From a checkpoint of a small transformer trained on Wikipedia.
Training: a variant of SOAP for these matrices, 2166 steps.
Each number is 50 + 10 x the weight over its row's rms, rounded and kept within 0 to 99. Layers, rows and columns count from 0. The size before them is the row's rms in percent of the matrix's.

# layer 7 attention query, 64x96, rms 0.168, rows 0-24,32-55, columns 0-95
131:60 47 47 47 44 57 34 49 39 48 55 59 41 59 35 47 48 49 59 47 65 50 55 38 46 60 60 64 65 51 53 39 47 61 57 49 54 60 35 54 58 40 48 50 45 34 51 28 61 52 36 57 32 50 59 63 57 47 41 54 53 39 38 45 54 47 47 59 52 53 38 19 48 64 51 51 34 64 61 48 61 52 30 53 23 52 49 45 57 62 41 44 57 52 69 67
101:45 62 49 38 56 53 30 46 39 54 65 67 38 70 51 55 39 55 52 46 55 51 38 56 45 55 59 54 57 36 47 48 51 37 50 60 53 43 34 35 52 36 59 45 65 53 49 48 34 40 51 47 47 43 51 54 34 64 55 53 77 64 38 45 73 36 63 57 37 43 64 47 45 53 46 56 48 43 43 54 64 29 45 57 62 51 35 55 62 58 62 35 55 59 48 45
116:42 34 54 42 42 61 42 59 39 41 48 58 30 51 50 37 40 48 54 52 45 44 69 48 42 55 53 55 57 49 44 31 49 51 66 53 50 87 51 47 61 39 38 48 50 61 42 33 57 58 32 64 43 50 55 41 55 55 37 48 49 41 33 45 53 39 43 65 55 49 53 47 62 36 54 44 52 38 41 46 44 63 57 39 64 48 59 50 49 57 62 35 78 42 59 46
096:44 59 51 65 58 60 60 43 57 48 59 54 46 49 69 38 57 60 50 56 44 39 66 50 49 50 54 53 57 48 61 34 60 35 51 47 49 36 49 45 54 47 53 58 57 42 50 66 48 49 59 50 66 53 40 55 33 30 60 50 30 53 46 51 42 69 56 52 37 44 46 85 51 28 41 47 61 32 59 61 39 52 54 47 64 43 46 59 48 45 61 43 42 55 35 32
107:65 31 55 52 53 77 52 44 61 60 52 36 44 50 39 43 50 60 46 65 35 61 66 37 41 41 62 49 65 49 41 53 55 54 57 44 62 48 40 52 51 58 35 77 55 59 47 35 29 43 47 49 45 60 40 44 53 49 55 51 65 55 56 64 58 51 58 44 53 47 43 53 56 60 71 49 43 58 44 48 63 46 40 47 49 62 57 28 27 63 59 50 50 61 57 46
110:35 71 46 54 75 45 46 49 66 51 52 42 51 58 64 35 61 57 54 61 28 45 57 45 55 40 74 44 26 50 39 54 49 37 59 60 57 28 35 40 64 49 50 41 56 51 52 43 65 54 48 48 34 44 41 49 42 52 39 49 26 56 58 41 40 63 58 61 50 57 40 66 52 60 47 55 41 48 57 62 52 54 40 54 54 42 56 58 36 57 47 49 60 54 51 51
104:42 49 55 55 66 44 51 47 53 48 48 47 43 55 60 43 43 68 31 33 31 48 49 46 65 52 46 40 47 59 33 52 44 60 40 42 62 52 59 57 48 53 58 41 39 65 46 81 46 60 60 51 52 52 48 48 54 55 50 70 57 86 61 37 45 61 56 36 41 62 52 44 52 60 58 48 59 53 40 43 34 43 40 43 43 28 48 43 49 56 48 42 49 48 36 45
098:47 50 45 51 28 53 60 64 46 60 52 42 56 45 44 46 49 51 28 58 43 48 44 37 66 38 35 49 36 38 57 61 31 59 45 54 56 35 68 28 64 59 54 49 51 66 44 68 70 46 41 53 55 52 57 44 36 45 62 46 28 54 56 64 55 52 53 63 35 54 57 58 56 50 49 60 39 40 54 58 55 50 39 59 44 42 42 50 51 49 52 67 32 57 35 51
113:44 44 58 58 60 64 59 54 50 35 30 44 52 56 46 33 57 52 46 40 27 20 47 47 59 53 55 35 44 49 30 49 55 48 46 46 43 41 62 48 36 57 62 66 57 43 54 59 55 37 54 48 53 76 57 60 55 47 74 49 53 56 54 55 47 49 43 45 43 59 40 45 33 37 53 35 47 55 35 60 65 55 42 53 47 72 44 51 36 46 52 45 47 44 49 39
108:53 41 43 36 53 60 40 68 49 68 48 24 49 41 48 50 54 68 43 46 46 54 61 72 54 49 60 57 57 53 57 73 51 49 50 33 23 53 51 51 62 44 34 67 40 62 49 45 28 36 36 58 45 59 45 48 37 46 39 31 59 55 50 49 54 47 58 41 64 57 55 51 60 43 52 55 47 49 53 40 34 56 56 49 50 44 56 51 66 46 45 37 52 46 42 35
110:61 57 48 48 45 46 55 27 39 46 62 56 57 39 44 51 34 66 63 58 41 53 63 41 68 43 44 52 59 63 46 62 62 58 55 58 66 57 33 51 53 49 47 68 49 46 39 50 47 47 39 58 54 35 54 57 44 51 41 54 43 62 62 36 52 49 23 60 42 46 47 52 42 63 43 50 33 40 38 41 58 27 62 51 48 50 56 20 58 39 55 43 53 51 52 63
098:31 62 54 36 65 48 42 63 37 52 69 49 55 36 44 55 61 49 54 31 54 48 67 38 63 54 45 57 65 35 53 42 45 51 49 43 41 57 63 40 44 39 54 51 46 55 65 47 54 37 53 49 61 56 53 41 31 43 49 47 60 63 51 34 61 33 54 38 61 58 49 57 42 45 46 44 64 56 67 54 54 48 62 31 43 46 35 45 61 65 70 57 40 51 40 34
100:56 53 53 49 33 56 34 49 55 51 57 37 44 51 55 51 58 56 58 34 59 38 50 53 54 54 29 42 63 39 26 52 58 46 52 60 41 44 40 57 51 45 47 51 57 56 65 56 46 57 28 45 21 43 46 40 55 30 41 56 42 47 61 47 60 50 39 66 46 45 54 47 45 42 55 49 66 52 54 63 50 28 24 57 42 31 66 47 53 49 50 68 48 60 47 44
103:55 55 34 43 38 53 51 50 45 42 61 52 35 34 47 59 35 39 42 65 39 68 36 50 47 33 58 35 56 45 51 50 56 50 62 64 50 46 56 50 30 37 48 46 41 63 62 39 41 30 38 39 43 39 67 57 53 59 50 47 66 60 37 64 64 48 49 57 44 38 60 51 48 39 44 45 38 46 62 52 56 52 59 54 52 52 65 73 63 50 57 62 41 31 53 57
107:50 63 66 63 41 56 50 36 61 52 58 31 43 44 42 54 52 45 47 62 56 47 49 34 45 35 45 55 54 47 39 61 38 62 51 63 66 53 31 33 61 40 43 55 72 42 40 60 69 58 51 50 59 42 38 46 45 56 53 56 28 51 39 35 66 51 48 40 39 42 73 30 59 39 46 39 64 55 43 51 50 47 47 40 45 48 41 40 56 48 50 35 55 51 57 54
107:55 48 51 39 50 56 45 27 51 50 60 55 46 59 48 37 36 52 51 58 39 37 47 62 38 52 47 65 49 56 66 53 71 43 51 51 59 45 34 48 57 52 35 60 51 50 42 54 42 48 49 57 47 57 58 50 40 43 46 76 58 66 53 54 54 41 51 52 41 85 55 31 60 65 57 32 52 42 49 67 58 35 42 56 42 45 54 48 43 26 52 55 56 48 58 37
114:53 41 43 57 40 54 54 41 74 46 41 50 57 37 44 42 62 50 50 68 41 31 59 41 56 59 50 54 44 72 63 30 47 59 53 36 54 57 47 65 58 59 40 53 44 59 52 39 40 38 55 57 45 56 40 42 64 43 50 34 43 52 46 58 57 48 57 51 50 29 43 40 43 58 46 49 39 64 58 52 52 37 40 55 60 59 38 44 25 72 45 43 54 68 58 63
125:63 40 54 48 41 57 65 41 56 56 53 78 41 70 41 42 53 57 48 50 21 58 61 45 37 47 55 37 45 71 44 44 60 67 57 38 54 52 41 66 43 40 56 69 55 42 54 46 59 56 41 48 55 61 51 50 52 44 37 67 35 47 46 43 52 64 51 40 55 44 59 50 63 49 48 41 60 54 31 48 38 63 36 48 61 52 48 49 33 60 59 41 61 49 59 49
100:59 45 39 63 48 52 35 37 48 51 55 55 51 58 55 50 47 50 55 63 65 51 43 28 47 66 64 53 41 45 60 33 52 47 66 54 77 66 46 64 45 48 65 50 50 69 44 39 28 68 45 46 52 54 30 54 48 52 47 40 50 55 33 57 45 55 62 58 61 57 47 47 54 37 59 56 60 69 49 32 37 56 45 56 42 54 43 38 30 48 46 49 65 47 59 49
114:61 58 50 57 60 50 46 25 50 69 58 60 45 52 53 58 53 51 49 55 57 41 61 52 66 59 54 32 52 70 38 26 46 64 69 47 58 58 39 66 33 49 48 59 44 41 37 54 44 55 43 32 41 60 41 56 61 53 50 59 56 48 43 63 66 58 38 56 58 38 52 60 58 53 44 38 51 65 52 28 58 46 53 63 41 43 54 63 45 68 51 54 61 49 42 49
093:47 45 38 46 40 42 36 36 42 41 63 56 70 44 50 57 47 67 68 41 48 65 36 64 62 33 53 44 70 45 40 56 62 47 35 47 49 49 24 50 53 54 73 39 38 58 38 49 53 42 55 54 63 35 49 51 50 51 53 57 56 60 63 50 66 42 38 42 48 50 46 35 47 54 54 60 53 56 71 45 45 43 50 34 27 48 53 60 56 57 46 55 47 47 63 46
094:40 53 35 35 50 58 56 53 46 64 54 28 64 47 53 38 43 51 34 66 49 46 38 59 55 39 57 42 44 36 34 53 50 63 60 31 40 63 61 60 46 39 62 41 57 60 51 57 56 45 69 54 56 47 60 67 35 47 44 47 52 48 62 48 68 37 39 56 70 55 58 35 39 47 61 46 55 41 57 44 67 49 46 52 50 49 39 64 43 58 73 41 41 56 41 52
093:55 42 65 34 48 50 59 50 53 60 47 50 49 52 36 30 41 51 53 70 52 55 53 49 55 58 44 52 65 47 58 63 24 54 61 46 19 29 61 50 46 47 57 61 60 55 37 47 48 44 50 46 63 49 39 58 69 58 56 54 65 52 35 44 40 37 51 36 45 58 56 53 54 50 61 55 61 50 52 50 64 59 51 67 44 39 36 43 59 37 53 44 57 32 32 47
087:32 56 50 43 35 44 59 67 45 60 69 55 53 47 58 54 53 47 42 51 30 50 60 65 55 53 29 68 55 61 43 68 48 43 43 37 48 46 76 43 52 45 62 42 52 44 60 61 66 38 55 35 47 51 44 36 53 44 52 49 46 43 39 51 43 56 40 55 58 44 41 53 31 25 63 63 52 34 38 58 44 55 60 40 58 34 53 52 58 37 50 44 42 46 46 41
104:58 51 57 57 65 58 57 53 55 41 24 43 50 55 40 47 46 48 48 45 55 46 41 54 67 52 66 42 54 30 43 46 62 67 52 56 57 42 56 34 44 50 32 45 48 48 59 34 51 36 47 51 55 42 64 43 40 39 61 52 48 64 41 59 61 49 63 55 50 53 40 41 37 50 63 48 61 51 53 50 75 43 65 40 47 40 35 40 69 61 54 47 40 39 36 26
062:58 47 44 69 60 37 30 48 51 39 45 52 53 67 50 36 51 63 62 50 43 56 33 45 38 57 49 50 55 63 21 39 63 54 47 43 72 64 42 51 35 27 56 51 48 73 55 46 48 63 46 54 55 40 55 48 40 55 41 52 50 46 60 41 68 51 51 53 60 36 60 53 43 62 42 50 55 70 50 56 50 50 36 50 61 47 65 68 54 45 52 51 59 39 48 54
078:43 42 36 52 70 41 44 28 57 27 44 49 34 48 54 64 32 62 71 35 61 58 52 39 44 59 33 62 48 48 53 38 51 52 61 47 67 78 53 57 33 56 52 56 60 60 47 38 39 51 43 59 32 51 54 60 51 52 42 46 59 51 62 51 51 59 35 55 54 37 55 64 47 51 48 40 47 53 51 49 49 59 37 43 38 57 58 53 65 54 46 60 53 54 63 38
064:60 56 37 33 58 35 42 56 60 57 64 61 55 74 61 59 44 45 55 58 43 56 52 34 57 62 59 40 60 49 45 29 50 51 54 49 60 57 44 53 39 56 57 28 56 49 46 46 51 59 43 64 32 47 52 40 38 80 58 55 77 45 58 58 48 43 64 44 45 57 50 56 50 61 32 61 53 58 53 52 48 54 39 43 42 58 61 42 60 44 63 47 56 45 57 62
096:42 48 54 59 49 48 48 39 42 56 64 51 62 68 48 51 43 46 64 51 47 44 56 58 53 35 37 58 48 56 57 62 36 32 45 44 66 57 54 45 65 53 42 68 53 47 61 60 53 47 14 57 56 53 50 52 60 68 63 37 62 44 41 52 41 49 52 43 32 32 68 58 55 42 46 59 62 46 40 49 43 56 43 54 35 29 51 42 50 57 49 68 42 33 51 55
098:64 51 44 42 37 55 59 44 76 33 50 48 54 64 44 53 38 47 42 64 58 43 52 75 71 58 63 33 51 49 48 45 57 54 53 50 50 53 35 66 54 60 54 29 55 42 49 49 45 51 62 49 45 44 59 49 35 58 49 62 59 61 78 60 48 41 49 57 40 69 51 41 47 45 55 43 37 51 57 55 52 53 45 49 31 64 69 45 51 55 61 60 63 41 58 47
087:43 58 53 62 52 41 53 48 33 57 45 50 57 54 50 47 57 53 67 33 36 64 48 41 48 40 55 61 55 50 53 66 49 43 60 50 52 54 55 49 55 41 68 78 59 69 66 53 26 50 35 44 60 54 37 58 69 60 30 57 41 42 55 39 66 50 42 31 35 42 60 48 45 39 55 48 53 43 56 53 51 41 58 56 56 39 39 44 40 42 57 50 31 61 52 56
102:54 45 52 56 39 51 55 57 40 45 55 55 49 51 41 61 54 44 66 31 41 43 34 51 49 30 48 54 33 59 33 70 32 40 38 53 42 45 45 38 55 55 48 53 51 49 60 66 59 36 57 56 65 57 47 34 40 48 54 48 48 45 26 57 42 68 43 37 39 39 48 48 54 67 40 62 58 71 57 32 51 41 56 44 49 41 46 41 74 42 49 54 53 49 43 62
102:41 52 42 82 33 52 37 53 49 46 42 48 54 58 55 39 45 61 60 35 46 47 54 43 48 30 49 58 44 46 44 70 44 40 63 54 55 34 56 39 64 51 39 80 44 33 42 50 45 45 34 49 60 46 55 49 51 40 55 39 43 54 38 52 43 59 48 53 27 43 53 68 47 56 66 63 54 59 52 43 46 62 50 49 63 43 46 63 71 44 51 54 59 53 51 56
096:31 57 54 61 57 43 42 49 55 60 36 54 52 61 58 54 51 48 46 56 45 52 67 56 57 39 55 60 37 55 61 46 31 35 56 50 47 53 41 50 39 41 64 54 56 48 46 54 54 71 55 57 78 70 39 45 56 53 47 55 41 28 44 39 30 54 56 52 45 48 56 61 48 54 69 63 52 52 52 45 33 53 51 46 58 29 69 60 51 29 42 57 58 66 53 49
102:56 56 57 52 70 45 50 63 59 40 53 44 57 64 56 58 60 48 68 41 43 54 66 49 51 46 47 43 46 53 61 45 52 52 55 17 47 50 59 50 38 38 68 49 48 58 50 40 56 83 51 53 58 51 50 44 42 40 55 52 61 24 50 47 43 37 44 47 38 42 57 49 44 62 31 54 45 41 52 52 70 47 52 38 58 50 43 63 48 38 34 47 47 62 43 32
106:56 44 35 39 70 39 54 62 43 66 45 53 44 30 33 39 42 52 58 53 59 43 48 53 49 47 55 63 46 57 51 55 58 31 32 55 39 45 61 56 56 51 61 51 48 37 68 69 68 41 51 50 49 31 57 40 45 54 50 34 43 46 45 58 56 56 59 43 47 68 35 43 60 54 58 60 69 55 47 51 46 62 43 47 52 30 58 60 37 75 56 39 44 57 45 49
105:43 34 40 52 59 49 60 65 40 49 31 63 46 34 41 51 59 53 52 52 52 42 36 52 49 55 37 58 56 51 50 43 43 54 42 58 35 58 53 54 62 46 32 48 57 70 60 55 34 34 37 62 59 33 44 49 52 55 70 43 39 47 39 58 61 64 39 44 47 51 57 46 64 40 47 61 62 37 56 52 28 44 56 50 52 27 38 36 70 57 55 60 50 49 58 56
096:49 43 51 47 68 25 25 60 54 36 44 39 41 28 54 46 37 51 60 53 53 50 51 54 49 54 53 79 61 49 51 40 58 51 61 38 64 61 57 53 52 41 49 45 51 43 74 68 43 62 39 53 38 43 52 42 56 47 48 40 48 50 57 60 47 44 58 40 60 54 49 40 55 54 53 57 42 56 38 43 58 45 28 48 41 49 66 49 38 48 61 50 68 55 50 73
088:70 46 44 46 50 45 47 26 46 38 67 66 36 48 47 43 47 50 51 50 52 45 62 53 49 48 57 59 52 52 58 37 51 50 45 49 22 58 51 61 60 53 43 58 52 50 49 33 54 37 48 56 58 60 48 61 48 60 68 47 65 50 31 44 47 51 50 42 39 54 60 30 58 28 51 28 38 64 74 51 46 35 47 44 44 51 53 35 60 67 50 52 57 56 65 47
108:56 67 36 66 55 68 58 44 58 54 52 42 50 56 55 47 64 51 59 60 44 67 50 58 61 52 51 50 49 59 51 29 55 58 61 35 61 48 33 47 56 36 52 62 28 43 45 44 57 65 61 60 45 58 29 63 51 61 27 58 39 34 60 44 48 44 61 32 41 44 51 38 46 64 53 39 42 57 55 46 42 52 56 47 55 41 55 63 33 44 49 33 51 52 41 54
088:41 37 36 45 52 54 33 54 41 43 55 57 62 55 73 54 38 47 42 42 48 51 65 32 40 40 41 55 49 30 60 61 47 38 42 36 36 44 41 55 62 36 57 40 54 43 56 44 26 44 58 58 57 28 57 38 53 59 53 42 40 48 42 42 44 52 43 58 33 35 66 47 46 44 51 63 27 63 46 52 39 40 43 55 65 49 49 44 59 63 51 44 47 61 42 51
077:57 59 48 58 40 49 43 45 71 50 40 70 45 46 58 58 68 39 34 52 47 50 55 64 55 58 43 58 76 41 56 57 46 72 39 47 35 57 42 53 45 60 51 49 58 36 56 70 50 48 61 55 57 68 47 55 67 47 25 64 44 52 57 41 30 49 53 37 51 51 64 54 53 50 40 45 36 40 57 57 50 54 58 40 44 48 43 40 55 36 34 50 48 56 38 61
078:58 68 38 57 43 29 48 51 50 65 39 62 58 63 65 63 56 34 54 43 49 67 25 63 55 62 46 46 62 52 40 41 47 60 42 42 46 47 44 52 27 48 52 44 54 37 55 37 47 47 54 52 59 52 58 57 38 46 30 69 53 43 64 31 40 51 52 46 41 58 65 43 39 64 41 43 53 45 63 47 50 71 43 39 40 48 41 46 53 42 48 41 55 58 41 60
092:51 54 54 60 31 52 49 38 59 49 55 49 59 65 47 68 71 38 51 50 16 51 53 61 46 55 39 36 50 47 34 56 43 50 49 37 57 27 43 58 41 54 61 39 59 34 50 42 59 49 58 62 69 60 44 52 52 44 34 69 34 36 61 50 42 41 47 44 42 50 59 40 53 48 31 43 43 65 48 52 33 54 40 39 48 48 48 47 44 49 46 41 57 56 55 53
079:43 53 49 44 53 65 60 52 36 45 50 48 37 62 45 56 60 52 58 41 38 46 49 43 47 53 46 48 44 44 72 37 58 26 36 57 53 57 47 40 39 47 58 39 59 52 46 56 64 35 43 44 47 43 43 63 48 33 64 52 34 48 39 37 48 50 45 63 64 50 45 53 44 34 35 55 69 66 38 18 28 49 48 63 45 44 56 34 44 52 39 47 48 46 43 46
091:31 45 59 56 26 33 45 33 51 46 46 48 55 64 60 69 62 35 55 56 35 51 57 58 37 47 48 56 50 45 59 66 45 52 54 34 77 54 44 50 44 44 45 47 43 50 54 44 49 53 56 60 44 67 49 50 56 47 34 53 40 38 61 66 51 50 56 41 35 54 57 52 52 67 55 42 38 63 53 59 35 55 32 41 50 47 55 38 59 39 26 66 53 48 62 53
099:57 42 48 51 65 54 56 50 57 68 46 42 29 53 43 25 46 57 45 52 63 51 54 44 51 56 45 41 41 52 49 43 63 35 45 62 34 64 62 55 49 62 39 55 45 40 40 65 63 31 34 39 63 39 49 51 39 48 56 49 38 53 32 53 64 42 41 64 59 63 34 52 56 45 74 42 61 43 65 60 55 44 67 56 67 48 56 59 52 55 59 40 51 50 47 49
090:40 51 57 41 56 66 54 57 44 39 39 60 41 41 29 49 37 54 60 35 56 37 49 50 33 64 50 50 32 47 46 61 50 47 28 54 57 38 63 70 54 41 65 49 53 38 56 66 66 48 51 40 45 48 53 56 48 57 70 48 40 58 48 26 42 49 66 51 60 40 35 48 60 44 45 53 53 43 45 55 41 43 46 61 59 40 36 36 41 42 53 62 67 49 36 49
087:42 54 60 59 57 44 66 32 55 51 52 49 55 58 49 53 43 29 69 42 41 45 51 54 42 55 43 31 47 56 67 38 52 40 41 36 76 36 43 64 56 42 81 58 62 55 35 46 57 61 49 42 47 46 56 54 44 38 55 43 39 38 47 48 43 56 45 42 42 37 53 53 44 55 76 57 53 66 43 48 45 53 52 52 61 49 59 60 48 51 44 40 40 56 72 56
# layer 7 attention key, 32x96, rms 0.167, rows 0-23, columns 0-95
087:55 64 33 59 41 49 65 66 41 68 56 46 55 49 50 61 49 60 55 38 45 45 46 65 52 41 40 59 45 56 48 65 41 45 40 58 57 38 49 59 46 63 63 53 55 41 70 58 46 40 66 53 34 37 62 54 49 53 45 46 34 41 42 61 45 47 54 47 41 66 44 61 41 43 39 73 55 48 42 51 38 60 55 50 36 65 47 47 40 51 69 66 26 64 52 48
085:47 60 38 37 63 65 54 61 54 49 48 48 70 55 51 36 51 39 50 49 50 45 57 43 55 44 44 54 52 60 31 55 56 47 40 66 42 34 65 52 36 56 39 45 56 57 52 43 52 70 31 35 53 32 45 30 44 61 36 41 51 50 43 60 51 49 25 50 43 52 51 39 63 41 64 68 53 50 55 37 42 45 54 59 53 61 42 30 65 46 38 51 51 35 41 63
095:57 52 48 73 58 81 49 41 60 47 41 60 44 43 45 41 67 53 60 50 64 43 60 47 54 42 43 58 64 42 70 39 56 56 42 59 40 51 36 45 32 52 39 66 59 43 50 53 62 40 53 43 52 45 55 37 47 44 64 60 48 47 64 46 62 48 43 33 47 34 38 49 55 44 41 52 35 57 54 70 39 62 60 62 45 48 36 59 64 42 46 57 55 47 59 65
088:28 58 46 46 34 35 63 45 40 36 41 67 55 50 48 53 54 58 50 59 46 41 49 49 38 53 55 49 41 27 54 68 46 43 61 38 40 50 69 58 44 53 50 45 59 72 55 63 43 56 63 49 69 62 58 47 45 47 62 40 65 56 52 49 67 57 41 46 62 57 51 61 53 57 58 45 52 43 27 47 56 36 45 61 37 55 36 35 56 54 36 56 41 58 35 53
100:65 43 39 46 47 48 46 62 35 51 54 64 44 35 56 51 54 47 40 55 49 60 63 61 37 52 42 49 60 58 39 39 28 60 47 61 45 33 55 54 28 59 58 53 62 66 45 55 37 59 50 54 54 50 51 31 50 36 57 50 59 75 44 37 70 54 70 44 56 43 54 63 62 58 62 52 45 47 44 46 42 51 39 45 53 49 51 40 37 77 49 54 38 37 46 44
104:37 46 60 56 44 49 51 45 38 56 54 38 34 36 54 41 54 39 44 43 58 58 36 48 32 35 49 60 37 51 55 55 39 60 35 39 48 56 69 43 46 66 49 73 40 54 46 43 42 66 50 65 73 50 36 59 49 61 58 61 54 43 43 45 52 37 54 59 47 57 58 79 31 50 54 66 60 52 48 43 46 47 46 46 39 60 50 47 49 65 37 48 37 47 61 44
098:46 47 66 56 48 49 48 46 54 41 75 56 42 51 56 60 55 63 45 44 36 48 35 70 66 55 35 58 43 50 42 50 32 45 71 53 53 36 60 47 57 36 44 49 58 55 57 42 38 52 55 48 67 60 44 44 62 47 50 78 32 55 59 43 46 55 49 39 29 39 58 44 61 65 46 48 43 54 37 44 62 44 57 49 54 42 51 51 45 56 25 56 55 43 68 46
100:43 46 33 48 61 63 45 55 38 47 48 50 50 49 31 41 40 56 46 58 37 50 60 36 47 28 52 46 55 56 43 29 41 38 55 65 40 64 70 37 52 57 53 55 62 55 58 53 53 56 42 52 36 58 58 46 32 60 52 66 66 68 36 50 41 69 64 33 52 58 48 46 50 59 43 38 50 46 60 58 40 36 52 55 61 54 70 46 61 66 51 51 47 60 50 37
109:56 35 64 45 31 48 43 37 55 48 42 52 54 30 42 51 57 40 38 49 52 48 70 45 36 46 58 47 64 46 60 43 56 47 48 51 51 58 53 36 53 55 48 65 50 57 51 50 50 50 63 46 37 54 47 39 39 27 46 39 35 56 45 32 41 48 62 48 47 27 58 52 65 51 41 53 64 39 40 69 56 40 43 32 69 40 56 49 55 59 32 47 68 65 41 46
107:57 54 54 45 33 56 27 47 61 56 41 55 48 58 40 49 60 40 41 55 57 36 33 57 63 64 55 55 62 72 49 40 59 43 52 57 43 63 39 40 26 66 45 58 34 49 51 57 46 46 58 49 32 61 50 60 50 58 59 42 48 54 50 61 38 47 60 32 54 63 48 45 37 52 75 54 60 58 54 50 50 39 56 45 39 47 43 75 55 67 52 41 43 59 50 46
115:59 54 37 63 62 45 52 60 46 44 49 57 56 44 57 44 38 50 52 57 50 51 37 42 55 40 51 61 55 34 44 33 59 42 46 47 55 31 64 70 43 44 62 60 34 65 52 47 60 41 76 45 44 26 62 66 59 58 57 67 68 67 43 54 45 57 49 62 44 57 45 58 49 57 43 44 39 52 26 45 57 48 53 33 48 57 34 45 47 52 51 48 46 36 52 39
112:55 50 29 59 53 66 49 63 32 38 44 25 44 58 39 42 37 42 41 38 57 47 70 43 54 49 46 56 44 48 62 45 44 69 56 49 35 65 52 62 38 30 33 50 40 57 45 52 47 53 48 49 54 42 50 52 62 66 62 47 49 59 40 47 73 48 45 57 50 45 66 51 46 58 61 57 41 59 50 35 40 66 48 55 40 45 47 54 57 56 38 58 54 24 42 39
097:59 40 61 55 43 51 54 48 42 32 38 44 66 51 46 61 44 53 40 42 61 38 39 58 51 50 47 50 63 56 53 58 61 45 45 46 40 51 75 43 31 51 63 53 41 52 51 59 43 46 50 46 52 39 59 71 45 66 36 48 51 52 53 54 77 55 59 37 37 61 57 37 35 37 47 45 76 41 53 64 65 52 53 56 47 58 42 44 70 61 65 57 59 61 41 50
104:36 47 34 25 56 71 43 37 58 45 43 58 48 63 37 56 56 36 41 55 36 41 48 48 47 66 59 70 49 46 64 61 37 59 58 43 44 49 55 56 57 50 62 45 57 70 44 38 37 59 62 58 51 38 55 54 43 60 61 46 53 69 56 54 57 31 38 59 51 50 48 62 39 58 35 58 49 43 66 50 38 55 58 46 37 63 51 50 48 43 41 43 42 48 29 43
110:39 47 62 45 42 34 33 59 44 42 61 58 49 44 40 66 50 59 50 44 48 62 62 54 49 56 71 64 61 58 43 45 54 30 52 54 53 45 26 41 41 55 40 54 53 25 60 49 53 51 43 58 60 58 38 46 61 44 63 51 64 24 50 54 63 51 53 45 55 49 61 41 25 44 33 32 47 50 39 48 48 54 47 44 54 41 48 34 53 57 64 33 49 55 46 54
102:55 54 42 38 49 57 50 52 49 35 45 50 25 32 56 38 42 77 23 46 42 49 62 58 50 54 57 46 52 51 52 32 38 50 28 32 34 68 56 56 60 55 55 62 37 59 44 24 48 55 54 52 51 44 44 72 57 39 52 46 47 35 53 63 62 51 49 62 51 52 39 56 46 62 34 53 55 45 41 65 51 47 51 50 51 58 43 58 59 58 56 52 51 55 49 47
071:51 40 71 47 29 47 55 63 58 54 54 48 32 62 53 54 38 46 48 48 57 59 54 44 49 57 54 62 43 52 44 62 54 46 50 65 42 55 45 57 55 46 38 58 34 32 40 44 63 48 57 43 42 52 64 41 51 57 70 69 28 28 60 40 62 44 48 59 56 73 46 69 48 48 57 44 48 65 41 43 62 32 42 49 45 32 57 42 50 48 56 46 64 57 49 41
080:66 49 56 47 41 41 48 37 51 33 52 51 48 44 34 46 39 54 45 59 54 53 38 65 51 52 48 48 56 31 78 58 35 39 63 53 50 46 44 54 46 57 33 35 40 61 75 46 46 52 56 49 65 46 47 46 35 43 50 36 45 39 39 51 53 43 58 47 58 41 56 56 68 62 34 52 40 54 44 52 45 48 71 47 57 40 63 50 47 62 61 56 58 40 50 20
084:50 53 41 29 44 47 52 78 73 42 57 52 49 39 45 56 41 45 55 51 56 40 53 49 66 58 52 58 41 44 35 50 59 52 63 42 47 66 49 47 39 46 42 63 47 56 53 48 47 46 51 47 46 51 53 30 53 38 59 43 43 31 41 44 62 35 35 74 47 37 51 48 48 50 38 37 62 50 49 64 54 41 64 33 37 36 39 65 30 56 52 57 67 48 50 44
085:47 50 51 49 33 58 55 53 49 61 42 41 58 49 55 57 57 55 36 61 44 49 50 42 46 69 55 52 45 50 45 41 41 49 48 55 48 09 48 58 40 45 65 36 46 38 50 48 49 67 73 55 51 50 43 34 34 53 52 58 65 47 63 50 57 51 66 42 47 60 49 48 60 69 68 44 28 51 56 45 58 58 44 35 54 40 48 50 38 58 58 59 52 49 74 39
101:46 46 58 21 33 39 43 49 48 66 61 47 47 60 56 50 40 51 42 48 55 55 38 49 63 55 49 60 40 73 38 67 51 48 48 50 46 39 41 46 62 71 48 66 41 34 55 51 65 51 45 58 52 47 47 58 63 50 65 60 46 71 41 54 40 48 37 46 48 34 57 57 49 42 40 62 73 50 32 65 40 46 39 46 37 63 51 57 41 59 58 52 48 55 45 47
106:55 54 54 40 75 59 47 52 51 52 46 56 61 63 53 52 51 55 59 58 52 49 58 52 63 61 50 51 61 55 53 32 57 45 32 39 48 60 41 73 60 37 62 48 26 51 41 44 37 43 34 56 68 58 66 61 38 44 32 58 52 47 61 59 43 45 45 38 50 45 35 56 39 36 41 64 28 46 47 50 49 54 63 42 46 66 55 50 40 43 53 69 49 34 42 53
107:53 51 31 44 43 39 45 43 55 43 52 53 47 41 49 59 48 35 43 57 39 23 56 57 64 54 33 62 56 61 45 40 49 55 41 57 58 44 53 49 48 53 39 55 32 67 57 42 52 40 56 50 57 42 53 46 22 61 59 50 61 58 60 71 62 56 47 58 49 54 19 55 55 64 55 69 44 57 45 50 44 45 48 66 40 34 41 57 35 45 63 54 46 51 55 60
103:60 31 49 61 58 51 36 36 62 55 54 54 43 55 58 51 56 47 46 56 56 56 37 52 42 55 45 43 76 45 35 55 56 44 56 51 59 40 41 56 55 39 38 40 39 48 52 55 65 54 35 41 58 53 40 35 56 27 61 52 56 40 62 49 54 28 25 57 53 47 47 45 63 29 52 43 52 48 57 59 67 67 44 55 41 45 58 48 30 37 64 51 52 56 50 34